config.yaml
n_layer: 25
d_model: 64
n_head: 3
n_kv_head: 3
head_dim: 32
d_mlp: 128
vocab_size: 512
activation: "tanh_gelu"
norm: "layernorm"
norm_place: "pre"
norm_eps: 1e-05
positions: "learned"
qk_norm: false
attn_scale: 0.177
bias: "all"
tie_embeddings: true
parallel_block: true
init: "normal"
init_std_qkv: 0.0625
init_std_o: 0.00883
init_std_up: 0.0625
init_std_down: 0.00883
optimizer: "soap_variant"
lr: 0.00585
beta1: 0.95
beta2: 0.98
weight_decay: 0.053
lr_head: 0.00717
grad_clip: 0.5
warmup_steps: 200
schedule: "wsd"
decay_fraction: 0.743
decay_shape: "linear"
final_lr_fraction: 0.05
batch_tokens: 32768
seq_len: 512
doc_mask: true
train_tokens: 120100000
steps: 3666
dataset: "wikipedia_en"
Each number is 128 + 24 x the weight over its row's rms, rounded and kept within 0 to 255. Layers, rows and columns count from 0. Numbers have three digits each. The size before them is the row's rms in percent of the matrix's.

# layer 9 attention key, 96x64, rms 0.271, rows 87-95, columns 0-63
072:088087121107135127167112150151132128140135138119149101147160157175176130143133119083132130134178109106132106136135135122065109140153092092165150162118106153086132137119125135155117114112116122
078:183166116117141145106166165176091142175117114146138097113119131091115096109141105100134112161150139140154144141134122122111122116128130137144122097115149154184130124112133113103130149126066160
085:126121149178120112129107133145092127101105092158122104108143143131135170155089147136122139171107132146109164161116189125149088154158141086147128140141152136112136112135144163156106132157156158
079:154128127114095112134123141143077144140156142106143131120116160145106101159173129087096147120094143134086102092148166165147115125095114135118098151125157152137173119141148093136108125141173101
088:153138093100141127148094130172143099127094176135157075127129115110133144155148116131126126110143108077091145111132092106107099179133136123122126127118141152144131156127131124087134107102117191
079:145138101130115162090118129118132128055082102129158135133137127117142093120120153109151154110136100148136144084128104100141106144144151127116162149081104134154105104101138185148139111161145137
067:068134115154116142154125110127111115125156131103092151131180112146128078114104137154135107113125140119122126163121120073115096110096127124093096168122119088163163125116117092128130115106165148
074:142139107139163114144108170120142127108073087091126133160166117100165118139141110128129130117114085144139121147154134117152145107132161123119094080085108130124120138109095156154186147119160138
080:125130148133119155122202160141128138145169135131118165152132115103123139140155130111139117091129137109121118171139166113105126088116145105090112122117131123117101134117164204124081133125115091
# layer 9 attention query, 96x64, rms 0.281, rows 88-95, columns 0-63
086:177101096133119127128144117164143086131133137129139089124116088125094094128127140066146102183139087147118158150143145115125136142131093114137148100150140129150093118090102101110092139110108115
077:108131153164134102136130091101111132109111120131118115085111155131172172106106159106146136157129134091093133139121132137131091114168111103151106130159151153125136133097157103079089155177116131
078:106122101131120157110136131135128123123155125104128157152110144177163148128141117085108143143119113154144131093205186164118099105139131160105152141132122116137112100104143092129143144175149108
085:112104136121153102134142096147112126153114135104125157124123108143114126150165079099176099119109109067109123126144160133110088127154094095133100130123143143138142114122111103090097084108172155
082:149098123121067128103151084151148083105106128126150118075141137120116100109162107127165112114094133102089092147161114131131119124128151129128104148110105120103119104176107152089126125133100147
066:088131116130118167145113108157058116093170122107104105137149151143133105106125140182160119080171107137104115137132122160100137133127135115130126110127143129095140163130114116167122150166162141
078:158091085162139156136086133131109098136089088121086168117129108108145122127141137104133125110110084140103104121129129123168093140141101119156104164102104088090118167139115139119143110096128143
076:121146142162102131113162128132142150108141126162135131176108108085152124117126102102148147129131108130126110163117105127155169097080085096138132112094117152140101144089150170154095130164166118
# layer 9 attention value, 96x64, rms 0.185, rows 64-95, columns 0-63
095:123101139174111123142088154107124124134138168131126186139165117156151073129122076113134141141158115141129146159132108176137179133144124106142114140179137140139119156121148132131152140127142171
094:153139147111107102104091134131162151143153147196098115106089143090102157127149151161131122133158119136134174124124123173122092131140129131130127115140125133151176144112113099144085164130114092
100:097167114139169159141135125135078139110084119107094182136134153136131101146121096122144109118163134162134129079149102129081132164164107140093119124092130096126135131123133099136133147123166132
097:116137151129134129156141117111141181122140115133142114156152141099122092127155106133134144111125129125080150098110138182145124149118146139146106094131140173146096126152132143119127073131209163
082:098143130103094110154143121093114160111146160135151121132138133138073103093112158133115163131129148097103156119132106142104141124093149093091124133084107151125096176101076126139134100118134096
089:117115153085100118093113136137111139180113105089146089094153154132103087096134138112122119104120122100079116106146113130151105145108154133121097132125131075118134087152109116150147089116089127
085:147127160145100139127139123111129175156111125144093146141102116157098126127104178106095151099109159138144097173123122138169093084136165155142123102157108140119156139144114130144165153129118174
080:095100112132145148076089140161132161124103120134140174109146106114105102135108089158127112111129141090168120125106139134113136142096135141096105163140099172157114168137120105158103089139109114
082:082129182153158111179123139095120145152170113144133086122125147113147151126114127129102163128105102137138144154131124115120126083112133145117129131160091130059174123146095135105132122153142119
107:125117139100139152102104163143150087167125119139145091112096144163105168144158137121146154132081121152092127136110180115130111127108187126165149102162092135132140119125123139091116120108145109
077:081125110138116126138170107140074131145152174158137133117136191104142107106132132115150161152115107152121094117144143092113143137087148165143142154108141141146127119136142165171167106140132147
088:151152116123083120134137138096106156147090125113125138100093088122160133135152117171107127111096161109142138134107131144155152137113142133090140113151121060143118156143122179122096178154129141
093:161119118146123085155124110134113121137184134105131171100143126059098106129115134167141116136130154105117154125125120127133101172126161123128110077163073118164130134117127146125136163118114101
096:119139092133160100143140127089103147157142120111126094140127098164114133108117113093118180103116103121128146155142157123153144092137126120181164174129120126106104113119075126151152089128092147
076:129139173103152104115116112171144127149150139102097097133160119112142158083138105114127143108145144069124142150114170173153179142157088132113126120119171143138153114113105138141100134155110131
099:115125098093138127092173117120143110144084084123128130098119162117127104153149131133144093144102152109077134137093108109137089161126159151094136100123140153118105144172109118074107114118142142
091:132104163084135120151178111114154122158166135134117112165134122142115166144101178119103118113135103131170176158147139130136101099139149140107115097151178130144144125114148166117139118153089135
098:118114123134168086101133152118096089099169136143147120139099130133107122086104091132163112168134148097120104125076144121111114146160114136108079127138115137146149106083116104112145140122080147
101:095141171107075125156103133132147130084123137127177091099145132138151158118153114118126158098141130146149186149115163179114157130123162131133128145140119096110136135107087129123123130127174113
106:101149134137133141122154128084131147145133099126161137117042142167159157130117164085111163095150107130106131147138103098128099116133142122130140130118103131144170112118131109085128089093144133
083:155089154155133119127162133148136123099094096167123105109129161121124108141065133080147123099158116155175119143154108133131097126152098125098080131164094135142170139117114128136131143149134130
077:101145125115129125149115126083139139104143129130128172147111127092116155121104076158091091147178142133162141095127104135108107092080150123141161133108156147124113093133125081122156125157159134
093:138108130147140120158129141147126118075078146150139145152176116068086132089149121111155109112174145134148100181133136151137156170132130128120135157149150160119134125137147119131125172149117129
100:144077131059129128109086124087135168138124129179130149101092125109129105120097112121167145122124129121170109118156139140128110102124138144129101101110153072162148106141126113106125115152146114
080:103094110099167119049133135135148148095102112132112157156179105126134109135119149129142153135104126138133090146116107155117105135101113125082162157148117110120127111148086094129119127112173125
089:081125111137152141105086127104145139136142139163133093120116114174134150129151130133136145111116159107107121162139139175154093124123109167120133171170096166107076121120119152169122120133116088
086:109142119122104132135124125091124095135121107113108117101116080094111156173077135114147106120086089111083096130139104111162135109104111150152121140129088116109122142123098136107109106075097097
094:127122143148118129161123156127156135097126145112112107122152133118115165117143079121125179135143146114178102184125145123141147134148150125136138159113168176155098139109157152144094193120141129
081:130155133147113111119101163141143106119127112149144118146139091168128143141087173117142142089121113164146151164142153115096161104145160120114092188138163110166140101127128134108103143152147169
093:127104128159075137126148129122159152139109168167146136164176119138135159118133168091117149128174141122174144140093107133103120096112117132115131148142145137192114111111144140126150131150171121
072:117078128112137162092106129095163104115155178122098098113123132131122095140118138116114153116081091140104104106148122130150118099150173134127122139086092127107127136108102073111112102159116132
086:074159128168156141141149127122132128181139089153161104127137152096144138130146128142164126112134148163125107131125150113172100158116139098144148122083145113095146137192095130100103122130124126
# layer 9 attention output (transposed), 96x64, rms 0.164, rows 64-95, columns 0-63
104:146156156136107147119158119151129149096123138123117087155114127118135136156153153110124134145107130117156154169156152099150075135138131118150137131067165168160129058130131134095127092135129114
088:053095097125111137114134163106092129104102110147152119140160121160158145105107116147105126084118090111169114128152118130139119151153093133133131116110091094082109137151117158157134124124144147
096:133084144118095099109086159139138165137093144155160117129118131083138176129150123147111115134188104087086138128103146132123111071108128141123151161139098160153150126128129135114129109136106134
100:104167117110131140114118135169101129137110165133135163108143135112110117136130148114157114184152118102151166116146093097097134107166148106073109107125107159120102128105146126138093153129067125
082:100144123134139115135088109183141097139135126142154117083113138130127120142162105089109065111117090100199139108120132149149115146135132167139123090149156116163128117147124126134111143127124165
096:120162125185147123131127098111151146106137118184109159137113097116152147170100133071150109162135119148163147138127173112129139117128126136119129140120142151144076165110123154113117177100132126
078:120159129120129132156099095110151087109100149142176173151133083127122133105154125115139094118146158134098159154143107113110150177096102108134158124129154130134126139110131152130066091144148149
083:150115170123085126139119111124092124115115123123152072109132149146136095099152148102110122167099142151126096134125154138113157105121149163146131094087077119139137105094141130111115141125159189
095:101137098129112148150141132137201116121131109147128162103154112141089101116117108148136136080144114117165147147105129101112089154157158081150106118087123147149090124150117134109127091096123127
098:094167121134111135135138091117160147101147133137130145148150138136140133076077090119106138132135156136161110085119091110122188142137071120092138139106114103127156114138095136128133118162103109
077:122175114116150088168123125116145122175131149119112133165128075165092147166111126123121087118128154096107139133113144124115152135141140148121095155160113078144153156086122138112156116105137097
089:148100134103144141120152150148117142105124140156153148149129115137129068114102165111122138100135113111125135106136121158124120115086124100069095107113184170171151151120163118175123111110128148
099:106150114106127102098151148149078156088117123140143129157108135153082098096111096109126090115117114117142070129155143153109132120107109114117114124117151101148101111144105093109070129093146141
095:154149106133108161169137113168177067137137153131100140109118115150129137152141108152172094138132156141135152134135121134134114177099115163126123151119142119169125104147156104091159154128162105
080:110126120160135176126130133124117114143112126113118160126113093133117112120146187165141102122118099134198094129117099137109092112114169097099141128112102081095125142134165164127155153137130102
105:141143191090092097116145127150123130149147188165145136156127124110153113109132104085139138135161152105127119107149133110170163128149142110103125106161126121103129150136117144169102163122088114
086:117129084163155114157118103135137115110101118136137129075170117116121139072155099137157160085142129168119113153136125108110120138115115123103112111112150084118102156156147108133176159165134152
095:093122104149102129096139144143127138112109146100132184163129112111093154129162157129147118122093126116100113119130117171175140125093167139106147160105114092144118083149073159120117131121132112
098:142136139156151164111126141141153170171145140162118132106160160141136123106129114111102133154122137131185097091107096142093123145131139123097114131107119146123115133210161112121106102092108123
110:091141155152133100125106130125146089111154114132110165110172122119088137140104094150112095086135158091143135156114104114130150095072120142163146121134102159111107092119102160159112125110116101
090:090140133094094117131109154107141145117174166138129119142145111127110160121191152165131155113142140137128134172116148119134148154131158130172099152125158147128078133137153118114113097143166170
088:106107133128143139129175105133126121114104087083136112094145156112152134159141058088138148119129120128071128097141144153129096093130102132113135117102097144102104133161121156097137115094117143
099:121117146106119133146133099099108165133158151078096142140072139163144130148169143108085115095086100157107096121160143118123128137184142153138153126118141131117086137164125143130115111146143144
101:107087147128139143167141084098102127129147132139131093138172115132097126136168122116087127116155154137110184115135128127137152094135146123098129151116157117118130142166167153118105168095158176
096:131141162125115142161117125091117107138133147142163070103109122117099119153115116156158106124134106122126102111090088065155138137142127171143124123091104149097126168139148112116089134178132128
098:157151152103078117144128174138136115161121127110158131110186107149119139121109177104132144151115111161170107094140122113117152177141112140133166141103119143179141113121158142113130162140138144
080:117144114105118061124176136121130099155176122139123132129112172171118149098124132116106132114107190130190132165148128113115110141126117128129145137157140114168151135118166134153112134111155138
093:163139143095152160129135115112108151104146132109117128116136142148153136143186170142119099106106125122116100105152055139094137147144126129112115130155126085123151129125157177121161072138124143
083:159082092092120127126105143095108194151147132128114154112159129112099169125132097123119144120100166135158129160128103153160143165110124139116120098129108129141142114106196121106132108153130127
097:125110180126181102147123115096131091109121079100120100095130114132117142152125098155130098134080116129127092129128130132138147163144119161082118127152111160103101122101181122154112099140139112
084:139112102132126145147153094122122091175128089135147098164115094120089170130127136094105107160173161109125154111123117114073127198145150132130125110129146126115124126128132126152093132160136107
090:126121122089113108138125133144161112120139144181086140135132100128142131111114131125126108057169129134143151112120131175150148089157141119148115079116094170091118145132108104107120158114087117
# layer 9 MLP up, 128x64, rms 0.22, rows 0-66, columns 0-63
114:155107069127159162079124130162103151073162118130138153105144089122129123123129124126165111121089163104124116110120115134143145106135111149070107159147138103125107113164120094132137106131104142
109:159122125112125119082151131128139103144117157159118129110158131143138179153113148115141141112137098119153103121093123119102133126123102089073097112130148099088084092095106096086086133145137120
110:155135115175127131127170103133141120109144181115147134112124149167127173129112136147133117155119174138178158118099085085129136110116111160076129092140108148117145160133108148132097150143109125
104:148130094102124106163122119112152091136088157106119121140101122157076150141114117103148106159112148102122130139075129087121133124130141085097111086170075163120126114150155137147115117120110119
096:191145150121122125134138149182117123116144146118092124117149102143123160118139150129155121127099124141155115189142123137159158176089113148152119153151107133126116141134144156178184140144122109
096:126083122109105107082170147092116111139132123137134136155117095128169161125120147123084145106114125128157107157096152121138100116119123128196133153111150089113152146092144151138145082107128149
095:160110102098128144123148123154109130123108128134119116071082139121105161113123197148091165101101108131087121142144134159127128130144124126122151119096098120106158132177130136174141118169147133
092:123124119153097104127150112109085121089127123138121103141126124147115143160146125104135152130120149107127142098099125112104150181114113132059102119156158123104125181138125081159162177131112150
097:153140104114126169142164137132116127150182137098167123132127119104115165109143129140132119146138149103142157121125178151157107112187145190163117154162084147117095134120140132106139125119131149
100:169106135133090100128134115144091143178098142123136117179128154069138158127121139102118142129091148132103126119146152069124131143102111113103151122165132109133135162140127115104168129109177125
102:130111089088131140164125148096152092117091148135120155112127167148120103074121165157115080172099169117152104111101104096144151165136128119118147140128136101093106118155103142129136122132138121
094:144127109122121121117116117112174123152121107073147133155133070086140114103065124124105111127082158115096126156147115108165151098106106154092144150145117127115122140164165133151119117109128144
103:143139120131084135103120071094141169127097128141179131106100132142105125157135140113131128118113096169159124095135103129137117158106068099111119083153122119070128103140126115141117142139148146
119:133116102107145107125204121127134094135138121094108082125104127133131103130084105168091132099143143120129148132162134136161152152148190141085098146117118108151143111098126136100153115139135121
102:143109129128133132116163160157115120129122137135159107169074155141126146135090133154118159104142141136135115089174127129142146133153172121134147157126142153180194092171146133146140160134123127
095:132089121141110083146183136137139090152128114108104141110140119130126143132105144070103201118131137135146148149114143137136128108131096131088148115116078143089118123116101119083159140126139151
091:119112117123119144105092132102126138097157114110142116151150107126099176164122128169100133093099185119137135133091093124158122102148129119147093142157137143141106156154144157135155070089131144
104:127111120127086132132126090123154138133170128098128112116141120133111139119142128128137109110121130132153113148233126145176126104135146103185101121125101143131092072132136104135143139118107139
105:116147140135136145118164065152111130117144158118111112120131113108109141078128136139104169148162119110114118123100140137145172075150095153154096145175145128075144140142091155148136138114126143
094:169057114160122150125153131122095138069117147142124136155119126130134114138147129140128059153137191118106159128111109122107136115086159116123123144137146123117123130136120155139127181139135153
097:168152131160119098129085126161133092168113127147149153088140151120145158136122135086132157122083139159167127120164142159158143153184140130100080156119130133131131135144165133117142129126119112
103:123106127107143168159132141125132146151156149128132109102126159084169098116118094126149101095104135104141117139115165133129124128121114153131119195116105158115093167122107128080152143081145092
102:100143137103152150120109136100100086130118127155138115109111158153125155087144122156177157126133127124133096139129125148092140142166156104110102170147111142124095193142124103155159165129152156
101:129173176165114092101129125140133063085106128123125138117143154133151097114150085109167119108163123155155097124150078104127173110132115130100126123112127129127142133148121134103123169125157123
095:131136142144082127138150126129118123105121167140161155132112171098142136066163107121160105154149168112160130154158118158114130132183126171143153133129160111162163174127144140144130132123119133
105:102106087112150136100114114104121125128125087135185134124144084142114082146095146090074136110093119074146124130174149114106130107112135118156119118141122117131126119091155133133140142080114113
105:130119102126141101097083095111133124132164084140133155101111085133120103096095164119079150134080133097128148122141142151096127135115138161113112135100080133136101122136126071102134160129116118
086:131126146107159125106141131126086124132100180127107160094158118096107126132123124104162100182116146130109076145118116149135153193144121144118093145091136134134124135121127120129124192096136126
087:181090109134127135136154078139109130131144103124098104141106151155110117143146157117075144104130126119093116149129125129127150147184074118163158136125103135110130106108145173130165094143151128
099:131098123128166141112180111101120153101113108122130076092083104122133126148095120087103116079154160130122127146112149138170123136115105177095086143131104162112118109139116142100120115125141141
103:096137068126095137114110102121123119116136100145127155095142130120096144177180095083129118144127111105115161114136119103160089125109145167126111133129153140120145152156160126164131182110117111
094:123126093126090123087106080128136126123169122143136118137174114151100139150159131138125135130094128168121189148099125107129127107095174122150138131156158116151181124124095090105133116095128123
104:122108113123119131139133122096154096173086153124099101080156117130065130156115125134110106155135141147175160123118132123107113128146115118117110140117082161142121156168104124127147088174102112
107:133134136104132131134120144102122114142129151127158128196115142148106140161123188112142110132143138094130133145125137110174171087098128119143157086144089145123155115192126122105140091118101119
095:145113041173154131115145131090152110134156138126130151138133141129172158097133130119131120126114127094118130151106137151182115121138080157130122111111123106143155106172106153124112146119171134
118:114125117165137138152149120150166080143093086150137130108126139160143119155125122164135161109135165169146119130120124097095176155144111137123154143132179133115107148136127122122133203142113143
102:104125160099161126138071169088143118113129112146166104147130166105121136174097091143131141101109144159166182114134131116088132148118103160106127113128149150126116108142149129112126162099136144
107:129134118157095140139108120103108139111109143140169105127131144150048093153134093113127096162109125124162128094135082106145083104185112136123122125112111115118139116150112087136144153123102126
100:127149122110134114079129132098101138141121125102180123124121108125118125102102095138093190113108117096138136140150096147146150110102162100109091147179143093156109129135121164103156085117125119
095:139091120134116062161134139097139101137149154115155118090135115141128180124122116113116145114135147141109150141101160142123163152129145153174129077107116102110160119126100129095142125118152069
093:118081156126139123122137103119094101149091117119145106109094128125105175163146097150133104105132089111081162120106118103162125101143125112119086134140127081116129182124102148124114151108108095
095:118102096089149144092120171161144094123112107066138100078139137135121135147129176105129136129132161134126137143159146111125098170149133130130150164102139119094146109142136114083143152096146110
094:121100122157116146089132107088100116133066148081130092164146165140130159117139087140134139092148156126131102120141120114129109162113098112125132159152119120090150141148117179130108089120151113
122:122118126114080125115132132108136190119114102149173139126130142130121107108107132135107098070115137108132148116112119146126111114082157144163125182096133097104098122150097141104138102130189132
100:133086112151108137121122114125118105135156109140141092164126065087113129125120159118127119152111120113090158122136206130134111125105104131106120155136112127102143143140107116066121086110162126
094:125096115153125154129103112128143120130097105132155194146159144173119105121136147161173145139094133140163117104165102117112127132099101107113117119130165108081106118171120102106173150130112129
098:077117142147134121142178088158124074109106140130112066116133129133132126140105118144156125125115147131164153123129111106075126129121093117135121106140124152068124125111095145160142173157133131
103:108149102083135171120095125104137113121164115112152107121091127113167112139114111127118150144120123101121121131159159146132163153142084082110124126130148108113147111207123099136167119118159153
093:142119125136095100161128151114145163131089115095130108113130128144098084120130111125126142110114083121122162150089104119136134100154087102110136146158067104121110068142147100123125173115149142
098:139114138178102106098155121140110100157107131140121090156090136162142140146130139088133091095127083132155104135188099098155105107144097128101148118133108124109144107153089159123137120118108144
102:164078143133103120123138143125122110149115137169169135147113098117109134140138166087140120116137075136155104151094123104143113159119111103109141115119134130105152146158150155179163140176169144
101:143120138192136120091094126096114078123126157111142091152095130121118134133175120135131136128128097131152133132127101113148129092132122098093121110159083145099148169095096150137097170124115149
098:151106123142122132125124149109110127115139164140084094148121148154087101120128165149123123105152117099132147129133096149118183156136137169096114131133114103130174061102165172141137160128123115
102:126104122114116107121117122098109114147148096156160147123139116152086167092102126129147117090135155138149157129169088136115100104145166187120145164087159154141123102148151101139151144139099125
092:106114126093111098132123125107114066120169160091099122161124129157107151139135141180136136107120107112175163101121117104083150110137123129123113130153154115137123153124096189088125125129110123
097:141133103123172129077190122090126141177123109130159090140133097106106165144129150091085151102128100121135141129169106107156149133119096120130114139129163131148131129112100132136175132128110106
104:124097105143161103093163122078073118100139154165110124131098089145128166133138104121133107150135108082127128094121132111091128091146111158088126132106136126127156141128085099105094146122121121
096:129121129092119124111122104147131094123139131144165080124129124148090116164095186184138137126160145129121142107185140076128105118110094097143148118165134109156114123134144136163124148109140106
125:118144122086100096142147087131132142112154114163075120166062134119105127118134169105123084134129139077138141124109131151137157098129126142134100113168098131134154099126095156129141136098127146
104:153139102161146135089144151111151107100117124098125163140181115158150128160131096122141163125098127144147137069097134120139134124158095166123081116118103119124103149152137073102136118124146148
118:134098100114116132092124130123135093152138103130124153153116096156116156152160157120142102137093131113104144133062136118157133133112090076157155150122113124105113142106113127071124095107087103
097:146105087105107111168101115107099107089150135104129074140158117132087120162155142143153110150134108144159143145112119141142126111136169129148099154068129111138142127117109106163085126093116122
108:152104113111079138120179116146146113103117112127147100090082148144123128145115157142083123110128130132087149111162095111127083143177160148101106149144131102161143131130151143159121153132161115
087:112064146121109140144136165083148123113102098099135158130155131175115144144170147125136154106113073158154109172139111141118164117129126128150124165111129109139130150112128158116117132160151170
096:150127120097108137103117159131114169127133147132170161115138137123091174145154138117138124145109171134148106116121132160120176120122107140126129121078129156192151137154101163137124157072124148
091:144143122127099105137122114149145127136118109085134117089134122141101163144138171124139140089097123188123125128107125097094141125141129209128125144092134125087164095125123111154111168150143147
089:165090078146088095082092131102088114120126152120165124138100143128093133111134126118153118127114104120102147126105137144139118090105086170137089096149142095145137125129098108102154143141150147
# layer 9 MLP down (transposed), 128x64, rms 0.192, rows 0-65, columns 0-63
118:115112118143111141140109133118177124134122122161115134135148125138164107072091130122122152125122143149124106188150174162100113143127114129180102158144144130107109165151160118097137133127102070
104:062157163091139131146104133133099121120128125114164131147097134146155083109124151140108132064130094091131139092127088153138108154129134119144110146101128128162148166175141138142118122137109114
112:137079116084154130089090176105121146139108118158123131164130173090141154124139144157102102146129088126112139112100129145162112159140143144179130144136139132117115094141104095111170143128144123
098:111130157122109139130144111104097147115140130103087164139090159091148152127179117127089186143135115151125101118119138137157105141078114157171116131155152127094131112136077102114150137141128139
094:108125166150123142121134118077139153178158145131148131126185111144092085140111153152112125161132159163088111131149106145117157117132157154116170136119110155123140109140105163111086144140110103
094:167109156084111107154120139138118106145121139131101104150134139121135129105165168101162087133100123138080133133132160129106119074148109134066112109141143133171128139181156126127142160128131125
078:140149111121085139093089116106075169142158106103150180160137136154115129130137128159104112155151135185134142073123100096131129118113139121116121147106106140113146138094129128129126158085107125
102:146105111122111135096153167106136162131105115140148100120165129134083144110118124124120115107144128129076158160130096089128141151104126120104127097123153108122175128171102181137184131128166123
094:130128187121136135099114156134095108134107166129093139120167094118069099097147100148118107107111177154091156123140141145109127138146110088104124114089130168159130143128150124151151118123114136
091:088129141136124154124118158172140131111092123137108148108145120174127153183134153140177118120144124108093175137131107161138127150145181110119086131096100102168146119121146155118104131150115146
101:127112121106158117135135127090160146134117175086140152117132121147120126091117182151164171101148181121151120101130099171137113103138120129136150140098136137154153100140090114155128081135098133
091:097132119095162131116167118112112105161149078105165166144149118159115125118102164131161129114154101113114141136143136113126149099122115167124149167095140132132084099116106152074093147125123099
099:156147130109107158098110163118116128093148158130129103157098093158177101083176170143079113120148120105130128119126136165113121109134111140149128114113146167107110176102093136150131126134107132
104:120092149122126124163133144087152109131105133109141120132137123135121135188127123117089111089145122170144143135172145170153115171115095110130178134137118147115108144088081108149091112141156111
094:094152104139153109110096111146130160142155138169116176125156127127128078130143132120107112137112164157087086144144127131156128092115152115164125119131112135069130112102130151094098126080107138
106:100131124116117149125126063153110105110100107147143164109112137123107106088093112123115124121180094109109145125104116160122123149120083124166129107138176066094133132146161141131141152126139145
102:088152146158110150122124160165156113139121144133138139120146114103176124139076129099143151136158073140130139131127126166115154121135149125152147151118132120150078115108095105109086129112177085
109:112137103151107147122119126132118159146149088095135181173137141156144148098095088123161134165141089131127134159087144153089117160112138122113149177153126101132096124117123106164109147150147124
115:138159124113093131126117148147123101094102139132103101133141148144158154117110192150123143150108114157146143116176115114131127113137102075101104175077137136112081098145144166111133152130125148
098:096119123136156108120082122133170137187148153100125124154145136133111129136126105147161177120110057131147100141124134105131126169171101158111148112129135109166149160157152115119115107125135110
100:133170136095172096161086113133117146165133160157117161123154117174119138168110107139132173135138107103094158116112115156147129120154123110128075107112123127120139123135141118163179124117130093
109:106122092112124139156131162134111151105121138138136085124070142149145158157148101115113072116115142160123111162189114159116123113092136120086149136141140139068123132125142148117157134115133154
100:195086108167130160122113150143132145098143120080147133119122117108123125124142135118175128102145145099111125156155148107123102141108087135150114146148100192135147138142156137092100111137115095
099:131136128165162100092135144111107142150129152100143144139192108122089137134129112118141143122137156110086084121137154120133122119114147154148156129100108097078138077066116125131097143120133107
087:154160139158153123171124185150157139185109124114104102153137152127088144133116109134141129095133149173115134146128098122143128137111137133176136128185125142119131127093140123179122092122096123
099:117145138120147170109112131108114194164139147101154119090121161134116099135150117116066162134151123120138134146091153126123138148117105123117156163142139139084087162133104152147168116129135098
109:163165141117127101126147135127131183143144096151142133160133139087124117119171168150138129162132129087140141135128106141123159125128135164065101121143132118145132138147123131085177170162158113
088:132102120158109135111157133126175110101173069151119152129118140088155156077143145112141125131148111164138144161153097159130123127153111110120135150134105132103107114093127129135100081152081131
082:113139137092133121159130121114141121141126114117128106121171121154106119082131102125141139098086136138100137116134139166094140136082076134154185112135110130135167131128066112153135125135084086
101:116134135140168116105103124120118135138167128133146137175150139165113142107138146148111110116115157111153136132148115137157106108086177144164118144112118133214116118149170082151129138102104135
105:066115124153148105145103124121158130129102143137110177118129104141117133159151114144124085175109115148153087133166140158132112183142097114132094147140152139108131091136095107129130142089158128
105:113116151128069096079107143117150102119141176123146131118112142159125165134120155101154132192109136131134137096103129126104127124110106124119100098136097135128151133168093140191128122113102141
091:120113151101123117080123154125084115144120162124100100164169091097126119096115145169102131130130146131162084124144108115161124076095148159123114159121163122117124172146130114143144150158122141
116:132117117111130152124164126154125111120151085102122103101126087088103116181155113130190146137092142117099143133174121136167123124129130161119149141079116149124099134118121101112126097140138175
113:162089110093106124143102113107145148124124144154143167106145140169099132113093132118159130128099134109135152119128136151177109130174123133132146152151096107186178108140122120073115118119153148
111:124160158105102135125082129126168125155154110126107130169103126164112118116121148151127111115138118108135184120130099155107152124116166066174124088151098145180114131121148134115124124128125090
088:142169090112144138186136091147099115150126118130115176155152140158108107092154134151079094146112126135108100131159151094103122121133150101115141142123111113116174078122157139127139141116133154
109:109107154143138092146169116126106143152138151097130122134143119157114155174133082110132147121159160135093122152188132077129105117121144125155134119130145115114142073174117130094155142101127103
097:118127147150126120141163149148123117147123172125141138109096136146142130126139146137144137155110110163124068114089131094138138078158119124095102075129100119130134155153120100150080173177127142
100:117161156142134134134085110144134137163133076157136114098145155100114112070158126139114129147139098117129130130095181172151159142142118159086112123124075149116122122106118128085128102142120133
084:134139131153185124139131138137130123088124154097159170121127078105100145155138148110122115137156177095136137103149103097127139150138071130141111117103127081147103080132124153152158122107126136
087:159170107119161104109066171139097121127163109140119120147128100135136162128127152136094113140138143155168133139170120099106126119094148091127121150096108141106181144132117118131092112137091113
093:133182163119137132131115176142151127176143157142125157085100083144106119149131168148141112138146122134141118130147170092185094104090143159122133105096121137148141125135149134149127138130140162
128:129160140117077127093089125096136167068132144125167149129092128110115100135145149116103123109157145109119158124108115134127168127081133125155142152116123161128163157123105109103176152158143123
089:169101159168195147111158109102109153138092106095105140113107165133122114169102151164126111136123100123117123155131083121117158112135139135144088122107129128181126114109129139130158128106104145
078:114147143159143151154165107124108150142133113135157140179150120163121091133119122122135077147144140096107134094141144130137101082118095113158168109122122143157158136092168166092106116114121092
106:186138114154121140155157089089114150174124148139145139130151151140074135128113106158117151125125128098150110112101121118096106090114117145147112140098135142083111174133132155090145132155147093
109:149172106099117142116121128146112095131123084144111148114160145105135146143125104143144080137134138102163129138091124136137123110104093120066117131087136113208096116161127150111130144128138149
093:114158110098140138103094145120089167139116105150160159148117132098127143104163146104138144144094149100107144090122137164131185143124149162119098100114107116159149106146113154084133138112170117
080:111149171130119165139074114115122123146141106148120128073179142139097176143120106136114162118160146155156152165141145150139119127147125125162116137105144119164082148116092098122131143134142093
102:137126171120115144174133155110146128112137132118087124133157165154149100167110141128093102112120158156120172110130108123093106145162128147136102126169126159095116107106108101073123125130103083
096:100152164114132103145133138116132156091125094146101123127086167136140101099126089140077112118133153107157119131109158140094115142121160116124120127091139142115089149144124102054102128097147108
101:149156169155142155119134168139142152127104131120122126120182115161170135155113143122112188106133102144148137113119132102125141130127140115136138177105132154124133141138148090165142140139067182
101:104117112084173101118151142114106107132110156153168116135122141122140122126113177148075145119114108174101121106101137147131104145142098147118164106139099088115128137125134107077127142120079093
110:139132137149110106098145088121118092102140124152134107134131129180147128127190131076086111141106125121110141126101166126089138103161142092145148174132120155119103135124155149107088144142162127
110:133110151173089140158107103158075156137141129137134100157078131169154130107120088169165169110141123081111131118128099174165137130146143139155136101123136113110140122131121128126113131105098136
101:168131132114105179124096110153139126128148136164092151115115154113135130112169154118107133126139173151160100158106150152129144136163144100138114125163145092102122139119195174152134133099145135
095:113179122119132160150130117099156146157122086126164169099108138136105136131116130137095097080127147149138107135103094153097114165091138138137099129091117146143120142157181167132140153156112132
103:116120148115132154096092121119122157129118090123105144141142153110173120127117139114095213121120146107164086115080121170170130150099146160136121150133133160135143123123127130101146139155156126
094:083131158155103119108119132123120128145155115087148141092141129174116081115162109137093128102136110145165143118111136151135077076163123160077149116161124129123128166103123124139121112119143156
124:139149116121132138137086142122109051144135146139180133153116154130144132161097135119151134083071110096099121124136120083161136169127155124140125118125132150099151091135127130147109129105165144
121:128098086155156119163134120106113149159092123130121146105116114129170076148106130142126150137124136148168135109129114089108093146162122142103128171159144101125122148132099166184109119148157158
115:153071098108097134135138164134116119127136121135171131112123155092142123141121088175159135117078132124138127108152145091126132156157136167102146120114125116157125114172176147112148084101112140
080:142129129122117087157152156169087140135119139110121142152143114121065152137162129125172097143140146128133122129102148142186124103071142161131134085150126145157145144104152166118103137111119112
091:119143096143144145138137153176158102157135133095134120172110149162157136129170114129142122132144104160109131098146093126097167155105167136141129068151153123120113123128124127168085140143088144
090:127107122078061137150108127113158138112177138142095097098137126105138136150143163165139153142085133102122135114139156110137148115108162141186120109142098123120143139144086138171113130142136113